Weights of a small transformer language model: biases.
Each number is 500 + 40 x the weight over its row's rms, rounded and kept within 0 to 999. Layers, rows and columns count from 0. Numbers have three digits each. The size before them is the row's rms in percent of the matrix's.

# layer 7 attention query, 64x64, rms 0.207, rows 0-63, columns 0-63
114:450506485555423458423460522522491488554474524438517462527527539411538468507498473447547562502493459573477565491529511509466536520554524561496495524505548501473432533519522512452469597493511465
110:493465506546388499544526488487543481501509422558475542469508487458563498489520510518543504556508454542559418469532514506508487505517533485534474505504500487537536446497558562391460525589529527
102:381528487480484493522423498481485531495510484582459571477530488496522422518499444453478398524491522512396484473492475495489527493443483565513447487549539468459496493532549521476459508502506539
107:516462496461437512522531431511574469512457461479496517390470443486461526487540570509467560571465430563555501490572481506461508513513506430499588517456507509515529518503539534481479507501504450
124:537487469442456497492474525503513544595543540487441445534506506492533487531501492492489552509492442576523505449484498506512494445403518522460510606525499508567482452458459594538566518491505487
108:533542500452498487484520500462503557401528471533495447506537549521504493511519532566480551492512508507486437495495442542518466547495459516514452513498480475551523414472485487377511435603464531
117:484538500429461483471464575482484520556490519551469468464488513533539536513516457509493548555501452542476455524599513499534499460419578536564434541494437548483503510445502515472569560507484523
109:446536457576487508479484523455492512448509463521530512518505427515531548499585550469573497412410440521442500505435537557538521558483482449457530559505505484477492501505527525446478489442503514
109:555489507446519485561552490487455495471436517466502503457413538570459461458522497538446425500555540502530386448486468536488502467480494508511457483525488521505517511448462503565489485510592552
095:482486522473452481484503554484475521539412494542556539491499493618547508461519485484468535514490500473438524486494526506524504498412517485532499562457585452578517512488575488484422526575519487
129:516488484573465461513542424529488515472424451420565476465502527464516603497475577506529543430520440503493518505478498485512553558518538498518543492523574480503476461503530523516443565540494461
121:513498509484568509530548487516495455488536424494537522522518500469460500498464538590474525516510537530487559516495492502478500495605483501448626469483441488456553535501477435427505426519552485
105:500451483471487471539464449495563477545508592443502482502398558486478443487474447453526525471475509472447567448520540485482463506501491495513449578446526519490485447519468460559539558475432494
119:541460490484443451534510553516490464538473471481486551449487463473496494460501525502508586475488446561489551466496535503472495479496517486449577620480547479530503497481471551437450481534593431
109:497425468529528498488478440465542517520557473527506528489512473507553559433563529442513481526464480403508553531441540462544497514407531481528585499476528492536546501504564471510445536460455509
105:436458586488501514498493494473517523460493505501484505471533470484458493565467468399520375496519542495551467463461465478521465512447485517474457453535449480584507484519560510537503502470412540
107:526498511528472532509489528511497518579468502479448470509498415535473539550503489391518375503475499532531479491475509515544532481451525483464519516524527488555504487501551599609500515459473528
127:511504567476477508505500442479565537506464503446505520514539507374504475586451511490506536452555528538546502452493477496443521488521483516488428446483457563512441504463446416494561495488454507
126:581536484564544487479470495470475455516452443540468548559501474557461547474508559540464452486508525462505461489470500561513505567554465460522567467450471452523547495507492477474482390518542549
093:513452479482463499482470391481525491510456481458502410475463605502518526521468547492481543535512468533507487461501486533518480585575518501567498472508551530485514474456540499376499462527505503
118:477572512443448511554571548497444495490505470588489468493513456502509519498485498484588467530493460478554461479541528456503517415460494446432467541562403496496494421483542499501513536507489513
108:477541521525532486553516495466517486537441510515526505450536450501488510523500511434529426506555553438508536504509518474491532474480526495539491445500442447472497510514568398498529635491426552
129:575500478518553383491480450480531507535455497426509429480562535478487533503457595512446517467538461480543509511446496490496522489452556579552555483529472460478458476456474522490522525516482531
112:484438559526454542444504474474503405468543604488502502511464494497503465477466496468519506543555492508606429468514542470497470540602465511508430481554453532502480505478487504475529491450519479
116:443479440514492522531529451469524519416489499480540478525439500553518511512553472496514531412470485462457551492480570484576435520481495464577485542461556517463514450481483490555543528447446434
104:477515488437502458532496489559508542480545525523476473480458548407481477495492449509500566489481447514435480527586515475453500431470527506474438549489496553451468441523402517492545572515485449
127:575560506551562503542536550520410498497445485520507503538532515485474556459471464567516460443533567458497426529507488509499536508494551563486472439505432526514541479453462519577466467514516545
090:494491512559481521490450456531562494518480482470480502515540478437456475560492484489463533611531531527589483575573482458479514445504480531511508448466529462466416535529483510477512547591474482
097:456483501521428497548531488474635457523528508540473566429495452491563457476521526531477514545473513513494467506540524475472495509485553471550511492492505456486536490497574498399486569561492557
106:522539433439383508533536456472525481490518460490445483495474498471499495522555513602518528516517451557534550452524424518466566552606509511465521505523503521480539493500496513507454564517514512
106:526477482510540532554496467493501514530497467534461484576498513556498465448498469495418437613505587456553450482475506466527511502474447513470514445475555461522522458539522474504421499545553565
101:484450487527496524491469502431444497425525569499523542504478462513515437565538548440505490479549543459577492483474504522496524560481446510541477441635541489458431521503493510485490478482525545
090:434454492563576497578560464494472521434433496450499500487567528477483454456507515511492531508471543543529511544481478472454526492514466494524531484410583447485464537494544503513462402501498461
098:450474454484485549441445441454539546502502534465472501503497482471580488453459403449471485495504517513492520425491484469493489500449498522535501531516463505491493537449503477432632540507428452
086:393594505510515487524569456421494584483473538546508539446487488549557434514507450471525466557505471459505448493484563493480506453501511465537472500492465461477504541542485478481475510445446550
095:576537418415532517499468550509497506571462458444439461534503489468510490502453511526481537531533543487512435424513453463466471471521524493513524541473453474498482498507439451404581475487465499
076:527411480500516520527507515548407478520464449490502475528525548504502448457542505523450519548428526545473547529473459512523530507470438488439568499484548477499510463492497523528387405527534468
083:569494526407506482528509475531602491515469440471498394470511485490472521539477456517478518496520524554544544500498468504520529526436512486430449518556451465524546441553493568448509514521439496
071:458449491584499496536416505516505452521510515463465519401479511491527500483479484481496488546497561544517526538498521409456538492489423527495501454576521481437501519480511430502495620509539504
090:487436494543461488498519494496425407415525514522526497490474484452520584517489572491420515502501495474453478503561515521502453566517491461523557565489437467498487475452507529442437562479508551
089:569540517445482531486484488502526534538420523563524502484532514565466493542556439446571480534480483487514460537515525528592512520435527426493511520542491494456476494461532543496520610547469471
096:521540496533498517435526470497484445443523489555450491438569490497552465393557511595485505454454445483437481542522498502497517469474494481450530495427464471492525505404505493490481499545541454
079:531520463534500589544483505544523508520485470497441530472464455502542559470521540537443497527502539540433503458508476529435475580529489472474387506513508497472618494553524514519497523494574489
082:486527520456490471501493514487635527485529456477465533460406507429487527480550449509506485482554439517486497483522521477486522471536516518462421434511448547520519553559464505564573493539459512
082:501507514482515524509558507550415532450523417502457545451494477531480499509436506530543514478521560606478492457562586495466464513541460397530509560492534477509468537482497447467521488540486487
090:516475521526542499526508536459450502482457459495555475539487426606524479471546481446516543503479504445541463526525436523475490504532509502481481539511527406498529494503533470438436447499632504
084:495538542493533510494477523398560493469540475513444481489589461469575520477494480425481518519488532449512524512502505509503522417492466439518453447466505583469451460528559465415501549499501532
072:556479487505492495572499537533514460445526497486444561433547503495456438541502491478516450487480527518598525472536498492517500558490487483481543449533514518489514488424434510420556444506527390
098:441487498466513526559492567499425534489579551586482563465486462566493507529482469467533406549442560486501460524534526473499481517413500449499496482497525539511510503506548440519557527459473514
085:508498499534575515456555489495468410462484476429466485473576492482414521508506477487502404474459592487534483555533481477505503436486532474461511492506445474520491442451478502451522473416461501
081:511528481472519523576533462500563466491449507551548457464545467479539585452496563547469534467477512579480447493542466527443484560506477470563471505503444522434519495491549491518481594521446504
080:526533447573518452530500482541508472491445435434571478508579544467425560505553523574478526406486516508536528529534487510485521546579485521513562471456556527502494513538517482541480501479470512
087:471476524538466519487509493446497520481492496552510538466503479403532478509544587472505596539502498491551533542516532536548433495504551488476548559495514536528525529484519516431479524565583401
084:491485571476486420480498504496530520446534498469527453465491488479493486503449471478435522481512477516464432560424570441423437433486520504476507542492504526579467485511488557518450535483485603
087:539457460497547587551520566476462556514504445485482488525487491564511513461574509493571477495516566437534522496515504491544486432477480388419538455497504499452533510532461462508497467542509452
091:476503541558492472536481435506508486496531540458473499444583492519511490515443542531448494476462489621441507491484506465512497445419503523485509464518476469484515490527522604595513505431450488
086:451451545509539544498499503542485392513502542442504485516535516496435465529474506494550431505523568439476529550465473465519494429503573565486516504467488440536506495494510480568536579456469560
079:472431556507531572410492540499518483478522484431489535539472459512505447536456508443506473447555497475444616441524507467502459512503479472517442531513483440445467509477502464521514576540538516
095:491465499480534534418490495527468482484494518558489499502477505510562487450575503473424488521469483511482473527494442503481473506455499552464511572457488395570559529485572521536494398555560501
089:519446548454404484572508505495564487459507503515501498472520525516437576481484450551604497468551421507446452508504458550516522534450477547510485487508460510550514473449564472464535553495508500
085:493455446489507516464467571490499632464569513534487486512475504450505482517574479523464510497455440491502494474477489438447526497447465510469496537534483614536425547473459486519515538461545495
101:535591476458524507443522509485505469504538490410521485534572550481528478474428496501527524513473532471499512488515486456475471462499506511567508474528428488468508460401456445454547419479505591
089:493515425511510489512484470506467478481554497505474466450420563495499499547514535491552506479444437519564494595592492468513482571481535534548486425535529500456484546552521496495563556442465512
101:496457583515471511542511512501514507519512543435557533528503437588459466461474485546538469461503502378510467488475537499460479467499576496542518485499499550539511437495457460489534570462469577
# layer 7 attention key, 64x64, rms 0.206, rows 0-63, columns 0-63
125:559482458530373494447480500496526603570465466463572436525457450502521490524536525461541528483506441568542515492464493474502519544543493514469497517526544513460474528493488487468518578533544485
103:514469472546470449501550525491506447480463440557434518484534492508503480496493519537493543490505450429537516512547509522527482485457502465529575510455560435531506543485558532365402478518502474
099:439491484463530521462518502481399503501499544600461523532502496560502444501475484423526462561512512472483482491527568569530502548479431483487475520484559463556546557543480522427458530458507466
099:555471487576538419534465476522549440561493468451454503423526491453513510474535519523471556487473417506564588501546451501507503514517530453517554516452483492542541485447516523454454497516518439
121:499462543478470481421471569553532538494493539497420454500528456501538506506514477484476485551458491501480556492465520482502438467402513506490510598488504469548453568478548578593529521494512512
120:489521488478490493486567517461519526405530483562444515494554564507505512548513450587471563563518531467475464499453486525578470465460462515547490497505459495456510531429526533454505426570510451
121:482447552499446447554523540460481504463589563543509457420465427588535539505472492511510488557448491498468537563513544528518500462447536544548476523445506481449454508475465477483556503465490514
102:480498473403479508513499481489524477466505545520569488496485477557512487577476454503520568448434450517476560513480511562438485497479472411501487516511531450488521497546537489365499471465539534
106:484471587517557534502544542531434476470520526512465502494569536510469529476405539530469433485451508480415478514505507471459530576525557545531494465475505498541525472477462442566435457497483453
099:542511485554488469484508580447408545504519514528483469397521508531552532470530508501539490514465437499479491529519529505563516492419570533572492557584496530486503499449527493515446561497486451
145:542531504526451469464510516519452483543449461404555439507508554441509537510474565518523610480481483506506542542500484510493458528579541509490511500530562517538490504510538496416452520514491405
130:575510437454529526593484479554519478502485402527469537513493501448434510471510468623485492463537540501530461455477470490514515527535494496432513476480446506488525519437449504437530471537530464
107:434452474540476528487471492539532473532466542446555513506460501507522481535502517422527567489547474513414532450504511420467455500529501524525520569448523533457465443521450508583514594479469521
131:550479481503479457482467627568507510545468497514436486468497491467515470463502482555510588449470433503508537464528531478519525496468561513491520581501497479578494545435525541478493499581504448
100:536538519527557480547417456477453393482453490486549542483516486495501517515553573471494500518464486443500513563548527484543469431489494458508530516441548506517446447532528575471466531449556535
119:520515585497570543422563434491523504482491494501409493547564504515490515544512462453518408542492476519550524505521463511509483442453478468526488466583488497506556509494571497545456536460458537
111:483497544506518490402511460532506484558512523507481475533526458515502505465511489425484406496434471524533556524471476511469472480430516445528494501552493500554527525546550513575423542414444558
144:487497533463490565452642506573480519489481545429513502488526528434464521550497482483483526536562514539539558455543472499480528487579480514498525496441481457429537565496532482508538476517502545
129:531571468479570432511535483474469449497525475518532568497505561510470496437480480576442501461507489513521453503514451531538495494494530493549513463506446486494569497488447482485460383510476610
100:494475505504509502495533503523500455531471472465545512516537548475544510534458533500471573540552513446491558533510437505562438569521533532519512485417554489549477541488458477344495468513497465
117:457465539501494544584503559491536467460529474573485447488500424582447488433499487505563457523471517454519443514475537508494515421441492392492510506538528494493503462514565537531488533460481515
106:539525524534505503542531403429460482493512476495568476475494454529434558456516511479545445504478498589542468534539478479496549467517494461526480469533464542388526460499489487540463587496456521
138:579523615462487461448487467473437467493451468454525429505528519419450541468476548530476557510484529520497511550497471460557433494545557532484492489458496495530438515462474538485513450558488496
123:527491534548517544502506473450652538537489449426522480519519464477505477501456535468443493474550477497573512449485453427459517483512532513525510469532526506511447458467473424495512510523454573
114:451500473497500486494458498496569494456490555459592481446510543495558527578482497467521592492493506516408538499526515525436439511483533512538484546507499508443477481522560446525514561434432464
096:373432512490453479536472568541506447494484562503482500490433504508490466530459493497516557506499521456441514500516547516483487494535458501454505545395563481531469517566483548505586490501514453
119:535556522481483470506537550546418482464573490511503501527476550519434513439407516557511460475459558486448441533483556505492539481564500548489487458524491532478521481522516451554533403493474552
094:521464526563454430470521450462513557536496482498494489505503473432475501471596501469433432460557499531559504490532412478506487480532460472459501473466491516488522544518466567527449557576467437
100:561517496594452451544507430447490475471496464565482557405485475502438523481567537529513512491511481508517512503526513485529515483470487493580566522509470506455520493448493525414426565539506464
104:577532410548496464466512474501562535535473413512496488485511454495486489447546524528509532491521458577506496435430484508504518494567437506510527516541450497423532502438487487511432526559541441
108:489495496531543501494475515488454478518499428561489571506524543494470489456528532469433354502526508435468381497497490477563458498478476482498515471492520536526506492511493552539406547510511500
100:491541588477556546464558475410514579513493557465533489560607474512528468502452492458508509508532521545552539436498504424505492487535487521509459487548495469565512493524501474486461488575466493
078:488508471498549501541501492436487435406463496416571520489539484461463432447488467543464597450508502498513517501502501415511456455536496554501505522463531441572488509541519498503465478526479430
081:504538455475548538412470449502493588540422538484474487498502519484504494448496485428483521500514521546521529455512473518493490537489470473477474548540469507499532526376515425516611513521454468
079:480629523463518428467509504429452535494427546535550559496494454570485438522516461502494506506575421470522512499482511489502519445492503484493503497486482457568505581553517482473478498489452463
090:590538439450477542469524434541487570515499506513440462460490536459510533484457508530507472567500561508563506519506487564447504509488454435481493527552483514405530524483484526456576436536485529
067:493448470446546545516470558468496445470518483467560499515528551436525460478460509488417559506473517537479479514495473438509486502506457515471508527455539451573483457569505534497367459489552473
082:505485452472554514492475532488531583516525414479509467446529530512482560581456543447536537511451584590495511477473465481488500465485541480497497488498508467570592452539453526510494527485501429
074:509514483552453489512452467538503497615457494435474432444479481431494489492520528520519410511513488520529500485485458482448562496500558480500462455519491480404496481464510409461493546460552548
085:513538584478511482487458525523467404454481529460567569510468529450482526524501541507449559487487528496502444482600526451510490536548529518492563565475449476539450487548512539491471581532492512
083:523521493459501573540487558460501528500460497590498461503509525534519460522550490505543433534516476521502491499490506569576504518451524413543408504534474510490562520474470548433536607484491521
091:545555569508504489431518527527510479467536496542508514521564494475494449405568514558494569479534481497497494529582489501546565507508496505530572480430433501487490565412500541457506541519531489
076:484513434500483426483445521518530522538456424442432492497498414529472567504469462512422499461487531543436501495487484528457525538497474491461479496451457482454497516533547482529498581490554404
074:480527510549519470469504557483559554531543439498452532507435466494444580493570466489531530477547493509466510516446483519467522459543502564507460478453507524555543607477469438576541504536478473
082:559553487468419459479562483576466549475517446479499493509455450464474493546446453576510501451499501562501542461520586479494452489530498505537462526525501536548476526488491516481529559598471447
085:445457485525511461532558467500478539503492456474494439443527430539529466528498475467535487526461455464542485526625481476469504517504511450538457478557516455443480488576482492437456447538579515
084:517597549477556516465453512455510436484498485493537559457563453465493511477538516426479559475463470489551513510492482465523459407517469405461543472503507512518524479509577459464500539535459451
071:496465434520515474502522575526498453478551477439445495487568464462463450537416526505504497503490531498487485487515536454509526563563513556441488448538528496536530490452408504444586495498527426
096:477554496454525514561507561496380490502525509588516568526492440556481489536495441519462382459452492499462459501503534478490513488467473445460464476499516528497541461514501422534525531513465510
079:516554510477605522460544486504429411484523558451528534513580503487362493509483499481502458472473557522524490516529483461516481440539517500443507463482492471549542466488498566458505477507485517
078:529576486504450459548512511494515489492502454469511477484506487501494545488516477556506555491513547526492507440517464505453516524489543476590546516455384525413520527464534497478517619501431439
081:535489452561452454537538455581527480482515477459512434485477485463423510487575457592513573485483486486510518495480480541514494517546565563512499475457450503393497494459547525479495506491433492
080:485486529530483471478520495494465524463458478469439433466529499400562538464505581544515533555527474467473523593537607529530508522528600514509501496538432494502472464503446494483538514503516483
079:479510559535455454441474457537491524524503537501497486478485526472517521507486520562489557487479495493445504512474539453423475373462552491511461551507520528527571431524406529510455476498445571
086:503585549493564565592532612495467560524531476482520462541499509514469472476541493490534468486507518481552492560504547544524550503532443415453463467491479539508522505536517522514466505587514472
091:488497499548492449489466534508526494581466516487482504556566491529491500512424513547473572478509510577468483447446455471549550385428551546537482483504478537510487516463482503575527514468433489
091:499448526492517563512473445515439465537451564504521517494540559502422476498494545486571363513531505462483473531464434535469531449522524456506462490479528465486481445460501499530485467490518591
080:475452509549484588477450500535505541519443472484503542521498476509472481544504537403565400483461466496482554449480529476459473482507505419494488506567521462449442486458531456532509547549565499
083:424472495502555538398479521490465550477527480512483549505559525526545488479495482484456503538450554495473441531563474445506522530501458617531496546493499438559534522505470524558500476547552551
087:518437536481504451564570519499532488419505472490474494472490528509463499539500499502563525487527458546469451488560377541506485511456467508529496477438454559584513471444445444492494561511540491
082:466523463453535505508467519460509551485565533539497483500498501484542504490564485480456504441436455547481541465507536442415485472410471483409559576461469570479482467501503499572485474462547494
103:545540490491463511440557438524497485494568531489504531539523526485517482482473520468525510515497538478523523486544472526451491479455459447502552454532461457408524484387496486438526390457500579
086:478562466553458489535494495481424444468538455487522515503429466496496446512536450444505525428456495496529496486532451448506536549562516479530557488471497514493449491504529469494631508415472539
092:524482543488505471520531544515475500500491611513562516471479506541365470464456483508515479473532464406474526530523510544457526505494508386477466499449516569479487458461503473498440503511476526
# layer 7 attention value, 64x64, rms 0.175, rows 0-42, columns 0-63
096:497483550458518411472467542489496502484477517504459549449518606481423493553473478506522551552579469456458473502464485516459517467471552498493479406515494552507437483547527448505477562475549519
089:475452507501510525592539536497494487499464552496540474474466449538435509570515473446470484487480520473491425480512399495524623515487484545497456450519488476543573493471427512446470526515503519
097:491473490499459482502553469488530564516457561471540523450432570423465484509491500511477536502488493445480555490523450433504529457492467471555509484433591510479547531489527386467522488569476525
080:539545599535511509509470589499553560507527549526464474528496527540579421441556434463467506498576514564521483517489495524468477516507476448493483515536508571480491572519460518554464514497527477
099:512540562460490455482500497488537516522445506509476510493500504510511458509529457555522538518466462465458583563484549617462427505483506437545481464477562495529517557485616498527488476523550457
091:411464514466476451526488521420375461473537461516543497512449445520481533498496477503459454494449523476482501436465509570491490510468489550479511528500556509520527491497445443472381471501483501
087:489583497478513498505463493554562544480500487489502471455490540558509386386503541477421469530520462463451474518445515485486527541454527514505479464473455504498491479514577509596547500485532494
078:528490514541498448523496486522451504458542514515505451493556423566508442543521483514531468491557517495503598524455530467482520552436487491531533415494505471506488503539481603541555554498490595
106:495499491422486511585523475538496514508375536421527460477476546489435514563441496531475471510546474537493438488538452467550477522447497573552491448500530476505508484459526470571487514480485534
082:526534478513448489524530464512435520480490545476564536434486493437510461544545440531432491503534547525476577564465431512501477454505444453444447497453583508496465517477467550487446505470436504
111:576539484517474534491536447530508546563449486451539541583456456465515520453528459475506558412528530527589503491549499493544511456478523427483467511498530476527554505430523520489491452483428518
079:465461515540427477546477524474548455522497519511560464530480476534512552464491469442432493480508481445468411491536534482537501505388491528486467431517519428541537526487511506511502481600542557
086:534474442535495497499480594463448483476550418522492493560537469506545464524498517488534469451559468543550477515478500516521487506497484495402559492484505456486470517495352565482514512484468471
096:547504535520525495510529476467489471588521506557472569505475509460551529530564435483511510461454500545563505498506490426511476465548517456478427452516480515501480610453532509482443445512434565
077:469512431504472525524435503530430500407493587494484542391510522449471501520481522555472544577506489539478515475542504534491481465506527537512554501522521427459537515420488555525484545488502546
075:446462488546492553421431548536553450443543508538511458459546579442554547468483528472573479539523513471471526502498520519498523492545545527469525550451454527566593484502527490511477502549494503
087:537560519491527429567436476443490474542497550553481517386552498486519469548476435431519462515450531527502487486498486529482525468479532538466471421531470491482506531511452535491503475392524470
081:506524462433528424472508534502469488530530527489494510474530559512512483502463476445488565478499466528473544507501500522513485508455569430564577523498531634560525487501508453433560454516534444
092:486525503415495435437507466463460524442514492545534487495493495450547542484481466521547467518460494508467607552480547592490478529514492492504505510453559486519551556489551481493466461561475400
093:479543526460537443502456587494540483471496505390438414474461498499521422466479481478511474455492475442414485547467506500454467500485556536506483494429524517541531512554583513498535493492513511
074:464540522512506481499542504413427464491499504493483587509481516491436522484570521558459535509455495430504607539446445511472552465488532486534484471474515473486476494544578464494526422466484445
082:501537500551500511470554457416376504446524489509536542524537547533544451494510506577475454526487490572566545560522536512473488499502507542522573467551528518427465518495485493544511532451508525
069:499459563496438572578413454503513497475470513463486502550510528516439564507536538476530499518544483521491477473555470535555509537466581516479539487549486447482495516496482400535467492455473416
097:423425503471502533516517511496576502512479505444469478491499582449485497515487588527496501509475495387461537490493436478476512510488457554526516518432477503524555488537561380488512506510505462
076:458529540542532524574452500584563499561500509518498465494426453614519496516566492431521500515502505457473477600524499509547504504474467535461460517438458461483558530523548519528474492515494517
085:461550527552465456497485475459444525505488475565525502420541462537482528481510528449479465509509448481576470495438584489546514463521534530507501509494481404489447512461557508534541426421554484
082:510504438456547514428504465467572533471543448514500480543499466459523532504483485499557479536532564490507471484555513491465490516482431494453498478503380497443512464515438532403533467512527416
096:558508479528498531452462503503548566592470548471448535480547543467524435456487440476556481400456485506515564532498497467505494493506495456523481453486540574505496522451515439483566496424461497
082:452503484552485557463512522529539497533482516524523505510528447527508546441497488415499531460516542583482538470588507489554535497512459482503486549511499548589521459416407523444489438520460490
083:510545501561443522506469484603535500506495492470543494432538499510501514526558495520458513511577493544508504510588438544529438492533480466463426546504530545562445457496472523552430446461481481
086:496537518463508488503487528517473447465450484480511548476546563483420536518491476429489541501437535462450538469565411514545569493499591485546499491448572550519556484515529424491483469509478473
082:528519562509518500541534439446488486504494529568471499509477480505498492529508486541536505583485535369466548567452501513512452493499521483481477479538471552466528518524626526537498541519547571
116:473462485548475455450483412446472491478496480486621443569511547554486523564476492498553499558556505499455473522467493562492441536485492481495479544510551533521470499576460456432480517501469511
113:473464476548471539468489517434424478545566464520498496507426520484464459478538494527513496550505529530450414425598541491565494455541485474463594531539540553494457478514506481473475517516479524
108:492512508534504462419485557464462498482563493536491483485487462504562408546546491544509531584520480549496519484515528486459522458507440460508479485483506464431505520494483494501538510455658539
113:485510455473478467484496491475389533608531459484489510546443538551595490522521512523487497530534516455474474529462529543518467495492478494449538591518533485532436469498464413430525516512515476
112:453501447530513481422466494499537568524463474541491502530483543441593496412520502517498479499562539499487513510523550475508502403479446556462503479427483453533519581506546537533469452555486487
121:550520554534470394516497477556527485511470425521536505497524500456492548447519452461476486467483482485530410513431540474513493491535547492501491526501521482576436486536625501555497461507488548
110:498565520475502458448445549578495457463435496485470505535572524505501489478453493468510460485511495504539484575453436541504436533517532508485410524496493481541457503518432575589551537477529470
115:474491484522534542510514526446503510555470544491489413574538517595457483489483541394578530429506482462458486504512493545477485510422549471541505473568535499532545497529556554483473506492475478
112:455469499548554490485507505509508456417524462495606489449486546496469542533557567506473480474518487486454474530484492511505549500528494577497515500423506495477550514543495559615425553499451497
117:582541511421502518538516524662514512460504477492463561556472493460483455518455548492535497504495491527604535463524538515455492489500468509465487488444487489492509549460467496517551538540470479
108:470499536462495520486465518402460454482526515546447447559407545515462505459568487526471477527536545433440480517459536502550467469464532503437502488527502521482511494555560485551546538449575485
# layer 7 attention output (transposed), 64x64, rms 0.132, rows 0-42, columns 0-63
084:497567495517458582464473474525506485599507460464522517522460485542554459424430440454478472490554510519544580526487504518413520472475511491446514514474511557468512506495489489461560472450556453
093:492430460534505490445466539524523513540508574464512443515543511519493469504537499437448613482489509521605471505551518541418507462459474530494446542487543444508441508504424513532464488505510488
112:541554402481449527475452524529536487570446542527481469520525490603506452484521513506546450577452461448491510492433488510511485479478514514479490515567446441538501457540485526535441500535570510
082:534484484523512490466544496511486458505520458454555452452545476512537562467473540502512567510516540490478490539425570558416518489551501554489551540422466530525539486430593462486466518509448457
124:506564450549562481512460490476540421539492521472533540498482455569476493438527510547542497472481535468443495523490488545436530510649467457482519475439487520453479490502565459499510526491548492
082:538425528467480492437510526521511499490514589448491469404518481435512551445476485472539478516528507527567582536491448509457528500534495495508489490536480489528438606546504540461526516566456529
094:524517459575508423474514480467555473507516439487519470512486575554516462503549475577517492490578508470494503526455459512523500519492498465537501519568485526435549506407518444472502562497404448
076:504542470538454455560505554503548467533448517540495543449465489548496473524531479501493609479494510521519411434557483451499495506492454545555487485494527486520455551451485504433541480587465433
125:539438461495468495619450531518537479509515482486445450477436542502531470490521486543538536612581487428464525523538484506484521509520485553469527509515509430476456479441458513526505464508555465
076:500549500531475546531520508542525421488546505521525478449479544479442558381496442585453531462466492556482460494484507464515514508505492523450488563562472453510441475519585512486487444518538535
110:479514539443518463471459544558498540492480467468528481486521552567509494467606489548500539504424530537401423570528467501484451525487507529545492526474408471494486455499523497527537453490547529
081:559437467561499533456441552514530476517471538468465504497476557510550483566560529502480566490515472497526478484497431500447502538420537483576524424434501462474453560463513538527447480450488530
091:475498547473499549555474452481569544453506500449488470417493524502506609536416516513436519489508514515501462509457544447481416530510535516538472490495531539547459474522555423574524503470501481
098:481510469422468477491503487571549524454543569548479474493504513478471546531430593535503503468460438551432463495464482559498511480521484530526512529456532564431509482470511560505493429525582519
076:453473516514573513608500486542541385515433519482488500441566554480506414517512539509487478477507529529548494512525495544548487522474483475430420485502534437463529484488504523463494448485547489
061:443529616527567531518543397552480474483456517474465509527482491458542519565491532476513470538556492495572491470486428534485462524478488525483468464463506494514546475491474473444501584452474554
095:527465473513519470498550481510510504569444471515466485440480592491474527457535512501460484375518463498559494517528533530415514492532577475442502526487550585494408479503492515454507507521524481
085:492478511501464568465468495411514558493485528520464578535508439542510469499527509491555427524485465490600388510495528493474531521496415477482464490497495532461500514489615502502525522496531476
089:442517563563500481458528462506491461505485528483525464552431461520477490464487526469550451534526499475467427476485442476524514513623515482575479428522492555504453510572546514490468541557537534
088:591488486523547507470500469504554475491479468470544490546512465538458511456516486523480443515540475544536479486504553512526554558605459495528501444485541523520501391437493436500537512453418540
065:485543472507414484423502451492546440486593458507500520488508439439496475455544575488526493491461510554461568549552525436561468521502509465498472584512540517462480496522558474494485565500509509
076:449544450505377488560597544486548509485539490475461469413511511506483472553466539448489498486540470509469532462523543465539474539510511486497567479455471453470509487543555529440566538492503512
073:451445530550513448519485489513477451540502431501529508443550516453525463550496539462508439559458515516526540540504449540508471497472549509461602495488500464569423531455505512454467574453554468
103:511491480516549461444470491533497495531499503474452555521516503462466523524477488451514417638490529427518524528488414447549553455446547494500513527541522450483523481515486414497472553523481546
084:513486467565582410508491546527512446395445480430451472573509502529519497498487465553410541434478488476509489502452506526519519531459485505479591481530531514513492501462501513493514545568516504
082:504509481491472522536480490462515554413506445470520516501438604492541428511459542529603519406463489516470533495503464510427499562513536550489476476512559520538455507547447474479487520541510473
097:448480519504459537489524509490450547557485543469519485582487421487525519519491449453482496435489512446507438576463544466550573499449581518563472474526520538536442500479536462564505503450468539
141:541574508463484488524481452457520530515478418562455554520520516505482526448529559573493527515454500472470430490456504568469511425528504469561566506499473551469558431530507438455481459484528536
084:517494526507532536563534548467445492420547504508490515527511427515518568481586506490523532480440586546574408507474426552513479441452463476466478470476458520526483524476445476516476515526499502
094:536506549531504513574521517518502494482519495509463468440466489432476512452491440551435493486436528552438542550518448584456530479515481566435488510513478521575495567450536483439449545475524531
079:522575502508517458513462447503466484523482486507464485486496474462538458481604503406495447578520424559549534460500454487483466433508469471475478517486514585472434489528500551540518558496525550
091:502508472515498499505499507581521527507456442464553522520519481468430476436555497498521507409570449472503555464421472509536505543525448574532507509536495494404451552505483495526589477517530472
112:467484483493545510591516581522545523550504469526376517417530468462477479472524508503458488471430532455523461476525480471511588495456507534488549485515473510504492548422535479568540476480519478
110:495500501476568412523476479545559501504435557498492494516603514489491515597541519479469483433476468463511567511420479539503526500449494513548458503490483494475552523506484507450527391520543509
101:515484469487474543535531441538485460556452470476494477499553537488467581463416462514460483457498608509492509519490493494536511552482533485538506480500481563586518539524473488532467497532385433
105:492494497506490505485490458526525474438490505454495516470593457434418497478533486492556502503470486570510545454542536432473518491519477536506514450518451552435607548497538603535492483475527452
114:510479532447455530558502505506481398495516565410542505474532479540422527536459515462493512479423492502555482497471464509534479584548559460503474506549477567506454451482482508488557534475570497
112:434579451522513508533490516474498465501468542512492490503497511558476382523522556574494506492446531594415532520547482598489516530538476497495509488509459481427482494466473435463515509530487474
122:510526473503505493536553485438504463469551483519492520461470472512563455483529483490492565518512523466535453464529557469505576470498483516515456406488485548516550466464634410423505536508502509
104:528508519462528506544479466577493511454553485466484594446459460472548487529524448578397519562515465486502531503500526472480501506560485564400474514480453464518513488484443497490553453494543466
118:531483558461448545479519547502463536538508583560407515525506444518527488512435465474575474525502520539520476498530473538480484535448480443531455477568475491512482521476518505417544405518550533
124:444551460587480543463494474418485492480456508510573468451567475560567556450565485473471536480518455462434512553485479457560474506479515534522514505524502484540520433491515577492483504453530474
089:526483458539500433464563503566539527520494467431534539503540448449521487517493524446511556535490479533581463484499450512449526542537463498583491523505440545558468499435489528414465448547478501